From a checkpoint of a small transformer trained on Wikipedia: width 320, untied embeddings.
Each number is 128 + 24 x the weight over its row's rms, rounded and kept within 0 to 255. Layers, rows and columns count from 0. Numbers have three digits each. The size before them is the row's rms in percent of the matrix's.

# up: layer 2 MLP up, 1280x320, rms 0.066, rows 507-606, columns 64-127
# down: layer 2 MLP down (transposed), 1280x320, rms 0.0377, rows 507-606, columns 64-127
up507 104:141126127119144110136067163145095135150145074128064152126116127150118127095120142153097112133183135146190126105169140134088076152124134149107096112118155134155127116150097112111107135123096109
down507 103:153104121104141119157091112167049119142107110111107175160118143151108085108095165095120102101116102160168092138139119113147114120105101133111125126121143128140151169154109116123159113129112149
up508 106:147127132113139124143100093076101110120158108120144147149112086137106137109112120127127128135135135125179088101143137147116120137128157112143109113165111135143087100150105137120116107124111115
down508 106:143106130161126177110094115082125101120132153109110140131157156108117118093150115140105112151137123099147076154166130151050151129110143139108113135125145137151102138159125110145133102127148156
up509 102:127131127083119137142149107113131108053124151118139102121123141121129102139117092103135143181110114084131122144122135116155130092110132120134109129152162165135092082090108082106153117076163082
down509 107:147103097122131109154159154157158115146141122157103167128140098121105112154161167108144107117129128143098143163176091123136142106110115119172127189127179127102105135124122181103118129105090146
up510 089:123129134057127158125116123072092102105121100180076153112132149132099139186073158133106099121119127107136122112139140131118074110099115144140105131076156155144117113153132108105089156174120128
down510 092:116135131111117121144085149101045110052136109163116133133152129123114092162070132135148102125150139154156099094136136140103127141131153121116131127134130155139128108126131111138146114168129129
up511 095:124123153135113142155155101122078160100095150145111120126153143155087120156126107094088117130120151143107112097113166169150129102086169125159103115125125118137126122158129094122144174142120136
down511 100:154131137081089138146135128090057127118102143150113116131118124134118125140087141143110132145141120144107111102134136138126119124142158112156097129124130107139109122126090103106135140117152119
up512 108:110162158113141140178091118125102094127128121085122147138126144142104160114134111140093110132141144136142126092144105154141140077160076118120137115131173135129133089101075094104109094147126123
down512 101:087162141111104113147101100117082151137131123140145185134124113119101149171123157150131111151118122107128134094132112172110144134117109134148069070120134137092105122096127112129101108145120154
up513 092:165153072075137145146151151108115114127144108150106158124142138089121160111142091137115121127136136089149130109124127155134103145100104112172091105143108138119103116101081119108128130119140145
down513 093:148135077142144134104173142145176118132124107146133129139117100085117092123153166124152131152128106136135119124114132156121099175137147114111166097124136105087092108087120109115143164132097140
up514 118:169135103124156092118112123058154122129155145180103130188064115098143144145130097135147133122150139082173130122097120125117121087123117162159053104136110133132096151114117080098096148096131125
down514 124:108124129146122161089090118108155114116157133109155157107088104068145120114135136127101136125129137111119176177133157108137121117123179101145099128107127137115109086143119142142137095149127162
up515 093:116138118142158181137094153094065137123114109124122114129126141100105123160109095145093107136136136171117141117148163122154146146159151115132132131122142103126144104103140104116092151106106116
down515 108:118075093123131136116147126147141131085144145129140120173149137201125151098152134155111133141150131131105135170109129114135145096132119150139160117146123141122145143113097146149155161116152164
up516 103:177117175133085133133150142092147114166151160127129122129143157114089128116098131117109115175140103168170124122132103143147099114109154121177143115129106135117090145160125142089103175158139112
down516 089:123119099131109124132100105096158160178129131102140110177146142066153166168142143156150147150142093144181156140138092094186104116166111102116110127136111106133125136116083093134168133161091144
up517 102:095102125119120114156126128132141099137133092182134136188098128102099099146089109109137121141138140139097116130132112133107124102144141136144122101127099145157109119128137122115133133107105124
down517 100:146153122126135127166151134147076157170090119126150142126148150178123113147130122154137126129163139161155129129148162141111082103142171157115118108109141110128149139113124116107118108103145119
up518 097:162165107131098090144158160117101162141088083141133125108112130120133131102107099129121131164140149168142114100130131120115110165101101163136137111113169123141158109170115134122122089094152081
down518 095:128118118100069112148180126128150124103149124140148148160145120106152109139127160100127129102140124152113112065090132126097098120158118105148113116141148133151112121162116167133125113108102172
up519 089:170135116163134121132117186083087108101200137150176134133109096122165135123116146121116090130084136124113130126109127119083109082142157094121093070135175140117114128107119112132122162096121125
down519 102:086128134108127123174123127133168113143076134135131107157147182091138074121149115166160108174146115133143069167143134114088146106091093155104146163133137140142123118148098146135139093149139128
up520 100:150096157153132101113137132110117159107096100101136128153180136125148137109093134082110122111148156140128178103157137144095116136125137123131076135118136104167070140120112104123146093146116126
down520 090:125124149165151121114146140096135127119127114114173116116113147125120142080137147143076121102106117141133145077149105097137139156121105141134122171086103128069143099156141135148072113109150135
up521 094:146150127150141138092151133110087110151090120096130127130077168134119116125094109133128129162133151153138107145132091140123122133156090084096092153123131152129131128149131120126106125161186116
down521 094:140096138112119134117114082179114125116152160126102119134154100171131118137110139140129100144126112131163094132111114159109143143143115149166141103107061126128121122137163162119126151169126095
up522 110:139151099113121127091123110088100164106119131202151107100126115166076155137112119150146094116174093096151113124142162141167125083179114108128086106080135098160147113144133096123110115130158164
down522 089:207111131155138140103097115089115150122143137134109128127192116089124134105133135144094113129144147125120096160149121139078156138151152077144139100155131061114121112121122081119148144150154126
up523 112:118174103097117129147096134141120086110106123180101113137131122113108139150099159149066151130131104172155135100111086148103123123151122186094105154135128129151168104121140128112150126176077136
down523 122:129096118106098119164106107160078120168118138114110121113134112112144135138114104117110118166122115130128135101163116139128162126141155165106100134118168131146141100084120118120154163125081129
up524 113:168154158121092145175141151084081102112131131141110128143116099137130123163121129112117161124126142100144115103134103158137135095113158110117112103106107175143085127146157118100160108141123122
down524 097:097145172127147142121119146153119133125099117123131130161148132133132082145193162178146175100106119112102118190123133151122094108161107147123107124162142098107103144110125103096114142136136170
up525 113:137138119115148134133132158121114102101085140163093134130121110158071126165149140145109130117132153124146103141141099155109117143171134171136149151141151154128150093094121090120126144105121114
down525 104:083138138153131119122123172130061112134151096161120113144119117110111138175147146145125138133074134132184101106133135158108064132142141150105096135108124139153138116108164103113117152134133119
up526 088:129137126158117154134069124148073107105127087146118123143177156110147116165142099112097113133152146107161152118107117153134104148076107109114111124144126151130090149124105137103147146126097117
down526 097:103137128145113136160103152114049174084134090167138088143126167128136116152120118133138106144149129133171127124131142139119090104118144147130109115127141145154109098077144137120134105143134164
up527 080:140119174074132142118122101110076131133152129145139154160139164135091133157126108125104168119168168126124111119103119159119115090124174152137125119134144120138099093125144147101145118104160114
down527 102:127130152116126139144106122106028107100124116148129121147098149109120099181092083121120126119165130140139117124129109146154096119125144138128101127107136156156087103142092127112126098123155127
up528 115:138099126113097138140086128049164107096147148147096139148122140152135150118109135094110121105142139137128116141132125141128106150121113116155118129102169170141108098163108125136143162125123134
down528 110:124159134135125136092117125131220091135156144121131133142104116135139187130122145102140132111115136116134152162138178092129117113142103125109080130113122138138112106127133111124115115148071155
up529 107:144123135100116128168104097127110127054166112137121144145136126113133103147146121079084150120129115141166143105118131178127140135099143127125153102127146126136116108146114120105124084117106135
down529 101:154136138109138142147118128114183152104125116112073133191126111087080098138134121105072118150147107127120163112134145143172125102135157144105102119114116139131109086137140141129140168105083166
up530 074:112120119121125107179105193109120132127120103148110110148151142155116177133129116098114149135147132107150122101116128168131105116141150147144117088110135140111134114112133145150130134124127112
down530 104:127123131117117168176089138106053122100119097143127110147096139138128123152097101124114137130169120132164130121119121146127090131116149131138125111133130156152118127123079121109132118139152138
up531 107:129083090093086143188097089104114091120094136177156119132097161110122105162111124140106138129145138133135121135171101134087132149128093139136099107132157153196139129138121107081118116112111120
down531 096:133121113134099148109089138136127175176101106128164104112094108114117134152100115118125139135118154152087122120163138173099135130124124161140107109118137097172151131098151157124167100113120126
up532 090:084122136119121151157135170113133128106110122128135124089135163133092101120117138080110163088111121158153123137140117128161126111138100129115128148145151151122140161162116118124142150121144187
down532 100:145130117112152146147120120138103116127107111131094128139130103141137141154109161114095095142138135129127098073133109125113152146126129170156149129090113131077122134138156172104115126164123154
up533 097:107120138104151149150116121083112178100148146148160106085134139130150123138101074156150141103153152130163125074141124120150110128148137114161114137116145139156129134156119141145120154158148152
down533 105:119121075119129148144119168100068170091134101152158144129127105145124134109125148185113141124141098138138144093144098123136103149144144139170127103134143162166133119094128111133119151161123146
up534 106:136122112137137117129101137139140083140140121127131149158136161129089128091086127092115122082135137161165126130175096112111093130184085119110106139091123143133105147134104131109162114129138103
down534 104:148121132154131135131145154139114081139113096098133130147109114094121089115117124111151140113133123179162083130151082101138107109122131131121111162144110127126115162166106112123124134127144097
up535 117:126123103113095126132123148142101125090154115185118097153133144106097123120103091116089101113139134125160094108114147160061104125097105152140132141103096139103053138116082117127100133077134107
down535 129:148160108140081170112151107133156138117178189077142083139135152119147164128125169088147149127100096119102150131075148165080133103123123131129113127124135157113079141134120136120150146127146046
up536 097:176114112105142136128136110122133099087115127108118146186130138129092100132117090098126164150156158132107135111136120151138139105138137172139156162098146118124101079114101118107145114101189145
down536 099:106115130122128154117097131115163135135156123145121132130136121106117104122172151156105107108078137144138126155130158089103110113063155142123111135153163135149141125101139109122105187147085075
up537 108:122143141122158149127125147113134144099070114155121182111120098131124153147107138115118181097128133155133118122107118150148114108155124102151105106122121139152132130180112118051113113121144147
down537 112:155151153119141134112126124152105093136116163094120120143117152122194097122131134128128138105077106168089150159105118144099102125138101118140107104150152145074134109105111078140093180112141121
up538 117:144091153103112121105140104097090115116149088183102171115131147120107135127144120112138140090163086097140104129158136158146128165137047121139085134111110108207106124144112119124146153129141113
down538 113:114096129162118128100172084117141132123110066110100146150138092095136092129133130129124144086145133115104104091167111124095133133195139114091117097065093138122161093133154115121160138116106101
up539 093:129123159120112169138144109101109147115145131175103124114110180128134133128144082101134138104138102113117133134147118123136126090109138136108132101172174122123111145109116102152132099104119138
down539 091:098122077144111119119131171125143132133124106073119121142143094154119126141121152115106087138141107130125136167134151136094161145137106143155102135134100163123168109113129130080160125163094129
up540 105:113130159153152104137092127164121126137120126133136153108101132137129134173092148141111118118110125145121088101123145132122119109084102116145101116148099180105107120135082119122106094133130136
down540 097:156161177133140131111140165128142116114109120140120125121128120107095116128133136129090128146067169134156103135102147135073150131159128087123152105145129147114143117161093104142151156135150107
up541 101:127139154127099152132087119094079102070151117186131149128136130113130145149090112111092169133152131182109117134125163139157116131126140128177085128134131101157091140115103099107097131105095146
down541 081:127086120115128162174123138137055140109153105124114159157119204101134171143105162125128124171099143163133122163163148122163152109130120099146131177116107146122114093097090138135125090117128112
up542 088:148111160143112182150171126112106176129145135147075112119158115143141124111105140165116141154142130098143130148073137134104112139150137146133134111082138140130128127111087100134129138136159149
down542 083:143134134112125138101114132100134108110144118113165156098123089102105111110150121142117133068098122131133153117174154128146108082095097114119131122204111138100158136122138151149135136130130110
up543 109:162088129095163096163111158115112146109128099144158146139116127121077121146108160089080105127110163181134154119171136117099104195117151112100107144089122120138123156149122139150092141112125147
down543 104:121127068146084127142121116129114105095157175105128109118126116123140105109100105140190133154122116084140131127168124143128153124122083107152097162136120134107101153098110128138165069179173094
up544 100:119121129106132151157127162148129143119135105141111130121156165128151148135091134166180113148115107130167147110119154151144098134157141091132187133125123116144135164108131117066116099136131165
down544 089:144125145120106123131108129126170177128140123113156116148125078135099128127134118120076117127158146114122147171085168117157103129120136153184092126107161149116102152120076113160129153115087090
up545 079:148085139105126135176111129073103110096132127153109154166117158098103128139116113106107119104133134188142128046130138173130047112154133154154085112067126162169122125106089109120098127115140129
down545 101:144153125110121153158102145105034141089122109156118133141106169139134124155083113128100122118166137153170130108123111138126077123140122107113115139113146147160112118129096124117124107117138126
up546 095:113117134098171135154091101140096129139117125117129134101101159162151134128094114110132154130090095136157180137135106140109113092106144132145137151149184111136112123098140140136098093154122162
down546 093:170144115128106146143103135130179150131126152144117073167157117104109131129191143125170116149166160122095113128110151139139131143159161117121141126117137135106122156140119105100103130136165137
up547 107:137123108088115109152128130095136104130120143134143153168090140129108102153107155103090176137129135128120136097119129119140146156144136151098094127092124122151123153153146082144182076152084103
down547 105:142125158137121148150151098130112135140094113147116161113064122161115073102123111109122118075141133133121151073133107113128155142103136095105131152120133146120121154164137104173144090138115139
up548 109:149118123090120103176110131130113137097119142150118154135111135127148147115092105103124145115159126164158117144123115156142098158142109123166119130114117117124066086122063163103153088151135114
down548 112:130143161166155132091151123100114107123115115123125099102154126146130131125134141157135139094140109137161128158112148148121088104138098108100109110168168115125146120149130103125132124061142071
up549 096:162145168114184134116146129071145135117168114121128164146114133121100121139140119127148116112133111158100136095158126182132111104110146090102097166077133158143118105167115112130135137152123133
down549 097:106111127113110098095112111167113095146119202131073112097098142125120134164105124128092147134151114100144134121116152120111079158127110095157155113163151103158110159077129117094132115107141138
up550 099:135112136103147136161145142145123121140131128102137101179121138117136159099137148126110087165152161105159184102132128148134114085150112109149148135133174139166152113091121113103107125087160141
down550 089:075147145178116101123088116149079127143136120105156098103124145136108161124138144126149177146163133114139120161149147139147128152136108139105168177109113096182103111136147125171144121157123132
up551 107:071152128107147136156128136118093112105092123135100151154116134137096119106117137110096152137119122147167124079137093117103118117151070145131162121125135107111085124120119125132130131092114122
down551 094:098155152105135117135117116113166135124118125082138142121126098105128106137142173169142141188075089143137139121123129120149140090119106173178117151166109139090105123115166148119155122119111145
up552 106:169124115104114110153102105148108098119114095117129143116146175145146131148125082131108110125131135094165113107100151131111126141086110110125100118153107124187119114150086099117134119113145110
down552 125:125132132167128126142099128134133109123130109122137104145119116112162095125117158128090123109126125114156166148139137156167161106209094095109169137124120122126109090114135119110105139123077135
up553 084:137131138120086112124104121106126135154111147114131081162083113134160147135103128173133172126124074118158090158138077112129108138114150119150133104163111119124142140143126078122135127126125135
down553 101:132113126161143123098142128127159116122149120161125166099182125110134095102107118105129134114127172081114161121107126180125152135105169107116102146078146127122097128104129132165107122133116155
up554 105:085118149130116172157073116127104114101142111115130108102150159184105139124117123156118132110123151123127134136161163149122120152125112140133132112118174124148097111140131156087128113124145128
down554 093:138117093068107115140173143066159158145152133125163114127131107133157165165086138139096179126105134151113162105103100136149118116118131121121079122147105083154196101117081128169130149134135124
up555 102:152116112110131104142139152097120093117140113151103120099110117131117150148151104124122158158200157096143080139149119112126135128094148124191143115125099142142123087138117083082137139128172153
down555 102:111142113125143113159138122129124110159141175111108134086148137106171146109083178145130098108121105162100136105101122121148135158089101069161114127118154140105148128090157132163126126165130134
up556 081:115112130087146105133124148125089130100112095164104130157116149154073144132133098117127119136160145109148100072111097193116124117094126155151109131150121130151094155111100123088107113096145130
down556 104:131146128117130151157089153094039114102146101161112108149108174115133126142091108121097137132159107157158123127135100157129102118129145150133120129104115165160105105151087113115147098130135138
up557 111:121117134139119127137114118110147106127127138171130170115127160153125174146106057091148140085179117101138147133116082130110110149145109097117126156135146130153143100139083126124091112152159161
down557 092:122157109114123114125091169113122102141153152112155120133136132120194136109128121144114119120126107094155176140163094131135120159159107145103078161141136103135115154110117097131097123138124128
up558 087:170105110064113114139135101104142132109121135112142142141110109141135119105143141081058145130150133174126097086120142140074140140128123153153097136152154132123109106132129094121104097124109129
down558 098:105129111120145151112140115155106101123125111073118123117118117109179094121140081095124112111094138150124115136127155112100155146109143138162128145163132099134114116114118076147119105113133149
up559 091:143126112102064147131089125102128080124148142157146123138131153109129094104101113130132079100109106134140120145134110168119160090110137174129134118149187160114104117131113058128114092097114137
down559 091:096114152152177124112153155169153151155113111082120143113129153146141148165146138113142118136129136083100141119121143116145120107124141120108100135169139149124122122134127187118137118152133165
up560 104:096129093123139185147103122066155110115115128134083105113108157110105151138111140134127094157142169139157140103136156154127110117178135086141106097133121118120122191165095087089152162124121161
down560 091:169124160145100123140129166131124139147153135139151114091127121120133170143091112110134100146161164143133106152115141109160112184147134138131168144130131135108109142139094121084146157121146169
up561 089:132155119112110115160093119134154139101139133153128130126110141113126167146110123126096129118144127066163152154113163154125132127081168130193063079126128176135099165153125055123156149081165124
down561 080:102125147136120170158138112110085125137116147167169138121113127119130113137151156160156107064163118182167126083098103121141115107124106148130155136122130098119117116076181145145103129176133089
up562 094:178123090146146121142113113113131088141119146161152114090115122085084103113141134087111186104146127130120142132161123165182127143165112148165141101111121121168113116145098117127146101102129166
down562 086:102111135121133166072096097105143134118109144105143147094135131175134132150159116118088135131080150131122143223157174125148129108096149127119128088160136124100158157105132120123104138118125136
up563 090:120129114138095199132107120150135153149102088137126078122126146093116120123099104119148145139141204104155157123134127150125128139141103092116126150102133084119138170127132118126161124078102177
down563 087:119115108117121109174110108093119095139178138101131093121120108148125127095106150109126133103144097135103097133136098161125131093140177135158155141115173172131129104151171153134170099139141128
up564 102:148121132092109098094131195135147135101122090112124139141141132108126156106126123134121156097133160144113132124159149148138153144176132142099116103155140103141135118116115129142162124154133110
down564 095:090125134148159131115151086134072086101117109127095130101123122107140114111162090138137074117123130156139127147137159111113134071083134175130158120134131123085094159134128104089094135078142143
up565 092:178105115134121109132120151133110133119134145111107093145157124109132099142108133106117153151126099162119115144114106137144113106103142106164148167148188135134119120097127120133123113130130099
down565 100:068134146133153177138099128131160135120127072146143160090146151139099121088077173146143111123139138081158149102155155142132103138135087131106130112122114104132115140150175121084136118143143160
up566 103:133137077157132137136101171143166117115092121165108162170170129103101141141121126102091123127157128144139138126125111136156104105124161122115133109095153153128124116140114121090134089106120137
down566 085:130128161087146132126145145121139129076119071097163068145151117141150114081163099118101090154117111099119146141145119138154139118109125132153164157118144118117096153066149175156130096157111144
up567 089:122134119115121123107139147121140137109139114139138093097104161127143117176127112118124147107127114114111112143131099092087128115145137136106088149135078144129125073094100108144140132156128075
down567 097:127140124121142194131105126118118111153121106125135133087164143129160159077180144125107129108117129137145152140129108105156110123137150118148145154130146121120133167118137140103094167125119132
up568 103:165145142148116131135088117087144174124135108111151158160125151148146122109068085166140155081132135117150125119121179129122108084158157147147125076119126125129100132149105167100125124084160172
down568 088:150129102185092097141091111094107097117151114142091127118132118077126127093171162090127121147078127109131145129141133114121148131123141167149087138135126171090138140142122085141150102118130098
up569 097:138125164137160103158107122114122132154104106135111159131150151131141161104124121128109159129137186148119136095103104113095086129106150140127096084095146145102118139169114109133152114111115105
down569 099:136110158139168089099112127147107118171127120119103078115139126127165135142116130107149134119084137120148176117095151104109105097100122156155143115110170142134159150099149141099137130104112153
up570 102:152130116111114100148121152115125095062124124100092132168125163083103099118125123093104147134148149126131127128151162094153100146103133130137087127161136190147123078158120116133116118118151133
down570 090:119098158143138135123112152106103143114160124092133107147155087107142156114140163097089128140117168141138116135128171163119099133095144136115110124141160130133166117129136128130127151125117083
up571 109:146154135137104125135106134142112140103162154098124126144160146107153114135096137136122078137149124151142117111109124168108149095087123123133121125155151142105122147119118138088119110111133107
down571 106:147084154124098086139173131111111164143122102142115112165168101140101194102096105190129095136117081111163144102146126137100128111129084120141149160103187135155128148122143149148084139134132110
up572 082:164106078148131119106130160112129128100115100134127084104110161151125097121106118118174136141123167166112111129115159150092099120100108103136112133118131113137131145120139111141089163112107136
down572 087:117165152125108168131150066152142165143144135126175115185177082111164105132148140121082107124094128081110152142131115124157124129145151135106119137112107147123112160126115155109140081126131095
up573 103:134129093119079137168144134104104098100117120119146108148121175138124088118092090149114100100183123170135111109146138127153120126119115169174119109102143112137077093163109137102131101107128113
down573 099:103150068124115129143118146114032092140113150137140114111089157138124110154082127161131147113117117158119149139144114116144130136133144127125118140102135139152103124138094133128128099074127141
up574 095:154124120106086142144160152141110085124113147145120115135091080106112117178104136153096130126133123122175076132112093097151122139090160134163119159140141121157109167141139132101118117128103127
down574 115:068088159153158129100102098150188169128105118121143127100186150121107112122110131109169110150102134119098181143119139163124117114159139124106167100122122131131146112100105142156090121149160123
up575 108:115124119152130131157134133103136157088142138133126136121176163161095165133117100115114147144152129092114141076105140121131107114149141110122129102109143154144143117117117133087151154146175140
down575 109:121107090166153119157144131104139156138149118118133130127165152115151131138141133117121125127125124086093142109145133122124112120140077106134145112159123140119110143142114104109166117129123121
up576 102:121104164123082098161101155116124103141165084132155141152105110113118121108128100108110089139127141148126125126124116099081107138088111144107128133137111119144101141070108096113144080136103112
down576 097:117174102152133125127129095152170111104132141147082139120158124138160105154108151118144101139149179114097114106116120116151132135210135145133159166113143109120125134140120110147097129137126158
up577 100:149180099143112140144088129144093129126124120158135133137113133156105105137094133145073165121162118155108122138141085138136105137117099159167107089109137113125126143121122130127135124146101164
down577 089:198123088124120167081138102121133147146133098135113105112151113171135140156107129099118124138097135126109201166142128116170116112123112114153134102127180112072161152077114128111138140135120148
up578 097:155102103128133142172130123068108138099128116130135125108097161113115110154115142139151088155107118144106135136127128101099104078118134108133087106116090134177108132130108098133105143114132124
down578 096:140205148158135119126137118114082170117098129145108139114100113119151091101116148122095113121171094127120160111147145137125150111146109112091097193105121122092139117119197111163143104131207136
up579 095:116153094115107134115118121101130126093095160121117106122122129120149129154091087104132129115113134176129112124110094143137157126113151172132107106126211148130148086100133110137169085115167167
down579 105:119095167128105119122137126131120152166161108100116140154149088074127097100140134138105143120131155088151135151172150158093122125127101089143161161154089118147112143150120144137098146140112102
up580 097:125113114114098137168121112092125161124142120093124156186152173146123119109113134132101153139142129158132153101127145129166137138108106107150155153079126126114155103170097156098119124142148135
down580 098:135140154127112097121100168130233131116126134174097106133136127076105164075141111100159108131141102104152149128071122122111112134112120153089088108130146115144103148116106121123165139122122134
up581 105:143122132107098122147128118146139111109136143186116156088110133086108138138124113120127177134125154113164096124105121151107100143105085122126127132111080170129107147112131153089115124112077154
down581 103:127124168151125115163120098105198150113153084130142152144110143100117103116145126146098108137133137085131140155116115121120145161096125148131156117130118088120090148142155134111126143070128141
up582 104:188084101107131119135128083106159091116137128144127153127134128122104166098106147115106146075105155086142123127103130154109141125131124101139091127114140156132172104146101102114138122141115153
down582 109:137109062142138106145142139131169113126132119164130115138099104126133174163141094085130112133116125083078129167111164110088127105135131130085096147171134146138148130115119154110125133143088094
up583 098:128168139138145125150116123173109146102125151126130113143150164084137090147118135121111130127108157137145130131157158109139112128112146113121069127155100141146140170132110137123167129162138119
down583 086:098120098176142116116096094094068129134108155187152128118123108118102135128136126111132097125140108141106127146134104129105141077173138129080179137135160143152137111115159106130121148133108150
up584 093:154172132112139166134127127130126142131102139125123136094132167149098091109084135154119092122136150091175126137151123175142113117147126140112138142072098111144098134146113082108080116156162171
down584 087:126122079147080118145099164134114160111145107110133094095102157146126114108105102129116135155140125131132141077138152111107122146114119153141123156121143115193126118095151119151122145107093125
up585 096:141119146145098118099110092110139133150094114169113102142177128116100123134137112124108119137158145170143157137141130107134132131144119139134100118109066161165125118126134152135115154075154142
down585 078:115144111130123134123130154137091141094156153158131146130105127076134156138139152114122117142111080107126144184148129108109119108067145083127130094096180135110181131120166133118117116160107120
up586 106:122122153069117138137132158128134093107130090142109107133066137132099135118129120078113144136127145129140153143115130108078146135122106134124092115135135115129090125121093095133143076114141160
down586 109:143099102140136118129139156152089125152098117112094117115159094156159135118180097162131102155143147115140152123140147110152136161111153148115134097100135175111146131146161153116116151150134119
up587 111:125117122098121139134061066105125087094144104161101134130131139131112170120103123110126135115178167122167113121108081137125101138172128092140155130124143105164120130122081109127099087138131145
down587 100:148129110084174115149104109101161104138106193120117141109100149178121093122066139125121141110133093109111129143142087087119165113134140095122143119122073107132127103132086109081057115134120153
up588 091:155093152136126139112108038085135141147113123146125132123129153113143123119129122163136159171131144129159128167124135146144123154107116119115162127103162165140133143110135110120156107132164143
down588 101:072162118133147136127132184144099114105111144112142144161110101126124113132098118106134132121153141126112134098133112103119140097171162116149094150142111074128124122146121089125126121122124131
up589 087:148176117119138129132132085113145162136114146123090139114070164088067132124137124134158110118180169101131127099112148152122113092112173125154132118098119150119113141141088123093176105127154156
down589 098:156162131143167126106113100175153114118158096106104142140107116127137100148135164138133119163142143070120138186135187120124146129109145142097133111084125138094188157084122080133091118094134168
up590 116:142161144114119114155121119124107132143112092114099154152137157119107082116119136137098149116162111116130078133137186177106105099132113135110096113136127175133076111122117137121133118159161078
down590 126:099134141113109091170133119148105074121100121125109130112111137156144086127116116153142125118104124143084133098122094132119108111142131165117156138120143149107118112130130138134164122150202130
up591 101:131118115136161128125121122123098117105125115143145159170149120121121101169145126122112143142149155105126120135150124111188111112086147107154095146085108155154119112138114125089121100098131139
down591 091:100086142124195121145118108146093123135109091147135108116108141123165104171116155127122098118063078131115137164123164148125138113136126077142143103124141138110128123116147134179154166110144132
up592 096:094122087107108131131100093170127106113085111180127134137151135116147132129114116102124106125176120085139144113107129124146110097093171124119089138126136143144158114086131159105130111132153185
down592 108:155127133112123119157145111126161133102151113152127106132123134141092113097145119152131130131085150136129113170107127107129141122141118139164144096164148111130084130097126083119168132102119106
up593 107:104134100153130141165112124060115096126118144125169096159092135095084113099107114095120166126129141137122135071110116134113140106107129151100147111128151114134096126078105115088148084114145083
down593 118:096119115155134135123138135116095127136103141108144114110121122095107138092144074131112119130141120112122117125144124122099124129101160117103170172074097107130076111132094124098090115140131156
up594 101:121083131128152108135124126183122126124119141123140108123118120139128142192058083141106096136137100092120117141120131143136108083068143136159146154074148142114129106133087121099121090124095134
down594 097:123132133160125129148132119164184135166134105151126124130160131100132172115174127090096149114126139137171114143099153136132132151141126136108116147102097137119133138146142129099145163134138102
up595 087:114144150126075132118144152134127135129120091155120077113195197119115173163138126145127120128121166146122133125171092154164093159169103079127122085123134128145124119130115088157109138121142217
down595 086:136132085145108134115108122153108113096119134127149161124090067109127088087145123095100133190137115098147123142105130105117113089104121152164157135142126148146149109130136144133147136132134067
up596 100:147115153111134136118118104141134118130121131150162155117114135153110115143092117121153123106115158100138126138119113135164099098106147152115138128123103124140123146145134120127153118099171129
down596 093:151129162090142086149110177136187103127134125142139111100155106117144126112156142149128137150094150137128122134133140104152110157131150128108150121143136133121120150138165156079116153121110086
up597 104:114168118140114135129141132088124139107160120104178126125108130123127129106088123120095139143093136109118134138122147142054126098115178146102125134138118154149105070115095111139133149116132101
down597 111:161119064130096124117092115138160075154132086099082107133127121073142121107090136114121167131163126126129103121134103138172091120121158111126132089087127161120160116122138135169121126119135132
up598 107:121116119104112139147118147107137094124139144126120151165131131132139142113128137115105093138123146102172134147112130176148091108100121114130132158118100122153101128147122103096102118095157111
down598 105:113127105134123115157152131167139114112120130112128131136175093105142087129140121137135145131145133148113121120114113190135151099167148124085150115105128087138127137103153145115144120079134094
up599 107:168132122110160104155126146118097139094143104156148153173113133116123142116158094108129144137168115142129078134087136158117131130129101151109123131126143132124108117121085143061122124170131097
down599 097:093112143106118141143160135134183167143153127134104136099124122120141106102135128124137134097163134103125101155126141139103150104137118130168146168129133120108198100135109129107126162137103126
up600 096:126149141107137185175098149085132098085128109104141115141157199098132162109122097105092114125156167093142169118141150167141153130129108104138132131166110138122105137135095101101165113124180129
down600 089:154126146117116113170108151128049122125150116079128134138105175082151120112067145089134157141119123150123154116126139144120114158108144113120137093150155154132109153151121154123154104122148180
up601 107:117122122097124134141124124145104140109135128122097118166144180137127114127132134095107114156142133136119143084158143146120085147110178076139108151110133148155131132186136140141144149181109140
down601 115:142110140135116143105105103111104084160114158153093129140096154148142131148117141142112142135106091130128126197144119117136141123145115155177133146090122156095137128083105102115134143115129132
up602 096:167090207134107120137139129106154135151129137144138112157124091145129128158155122128135116101125089095139127102131121112078103149123154149155126123124138147162106144098118113100113097130104131
down602 100:120123139112131105116128153128106134134125126122116156109127143114203160093132113077117131138129103132128138151137088163163152148104110143106111116095115131130140093143116125173179142116130145
up603 097:131151121122140154107099138119122149131152093138081144126151112125103179132128093089071112150158151157138156062110147107100123112157134131130144071158155119142104157138119087147113132109118097
down603 114:106082103116151127135143130120105134130068130119085128114143140143115102111061151153171123136109104158123095145124152119191131109151178113114132132132127091122137106105132102128128178083157140
up604 096:152123102074102100157135188088145117125116116136119177151122154152126113141128147090128133118165130121102131102081108145083078119106172153138131135133127132133116114136100086119125135134130124
down604 104:123167125138145111144132145127164131180131102138131115090138132093154108105110138109147094106088130138142124120128145133109154126124149123184152140110149112119147149125149172119137149069121179
up605 092:086124077126138115127149105116086155124139124137144131161079100156124134109129139116110147086128113168134130111110106085097133135094081120144096133098133142122096125098096104132120111159122143
down605 081:123163084138129114126150110130175085141122135135120148141133160133163115101115152155118176120123095145125127149145150183107118146123127130161116131116136128116111087144136098168153139081148138
up606 085:113181081120126159141135123097130144108146150127135126115127146127157129160126118140162135113127151157123142109127178114172124139101144165130154117126174138136073151131145123131148125086135127
down606 093:120116193086134149093151138181098117123115162160114149120118112149146150092126108145158103119129128120114122115157124163120130128097131127149168102136153127132117112165149183180119100139065100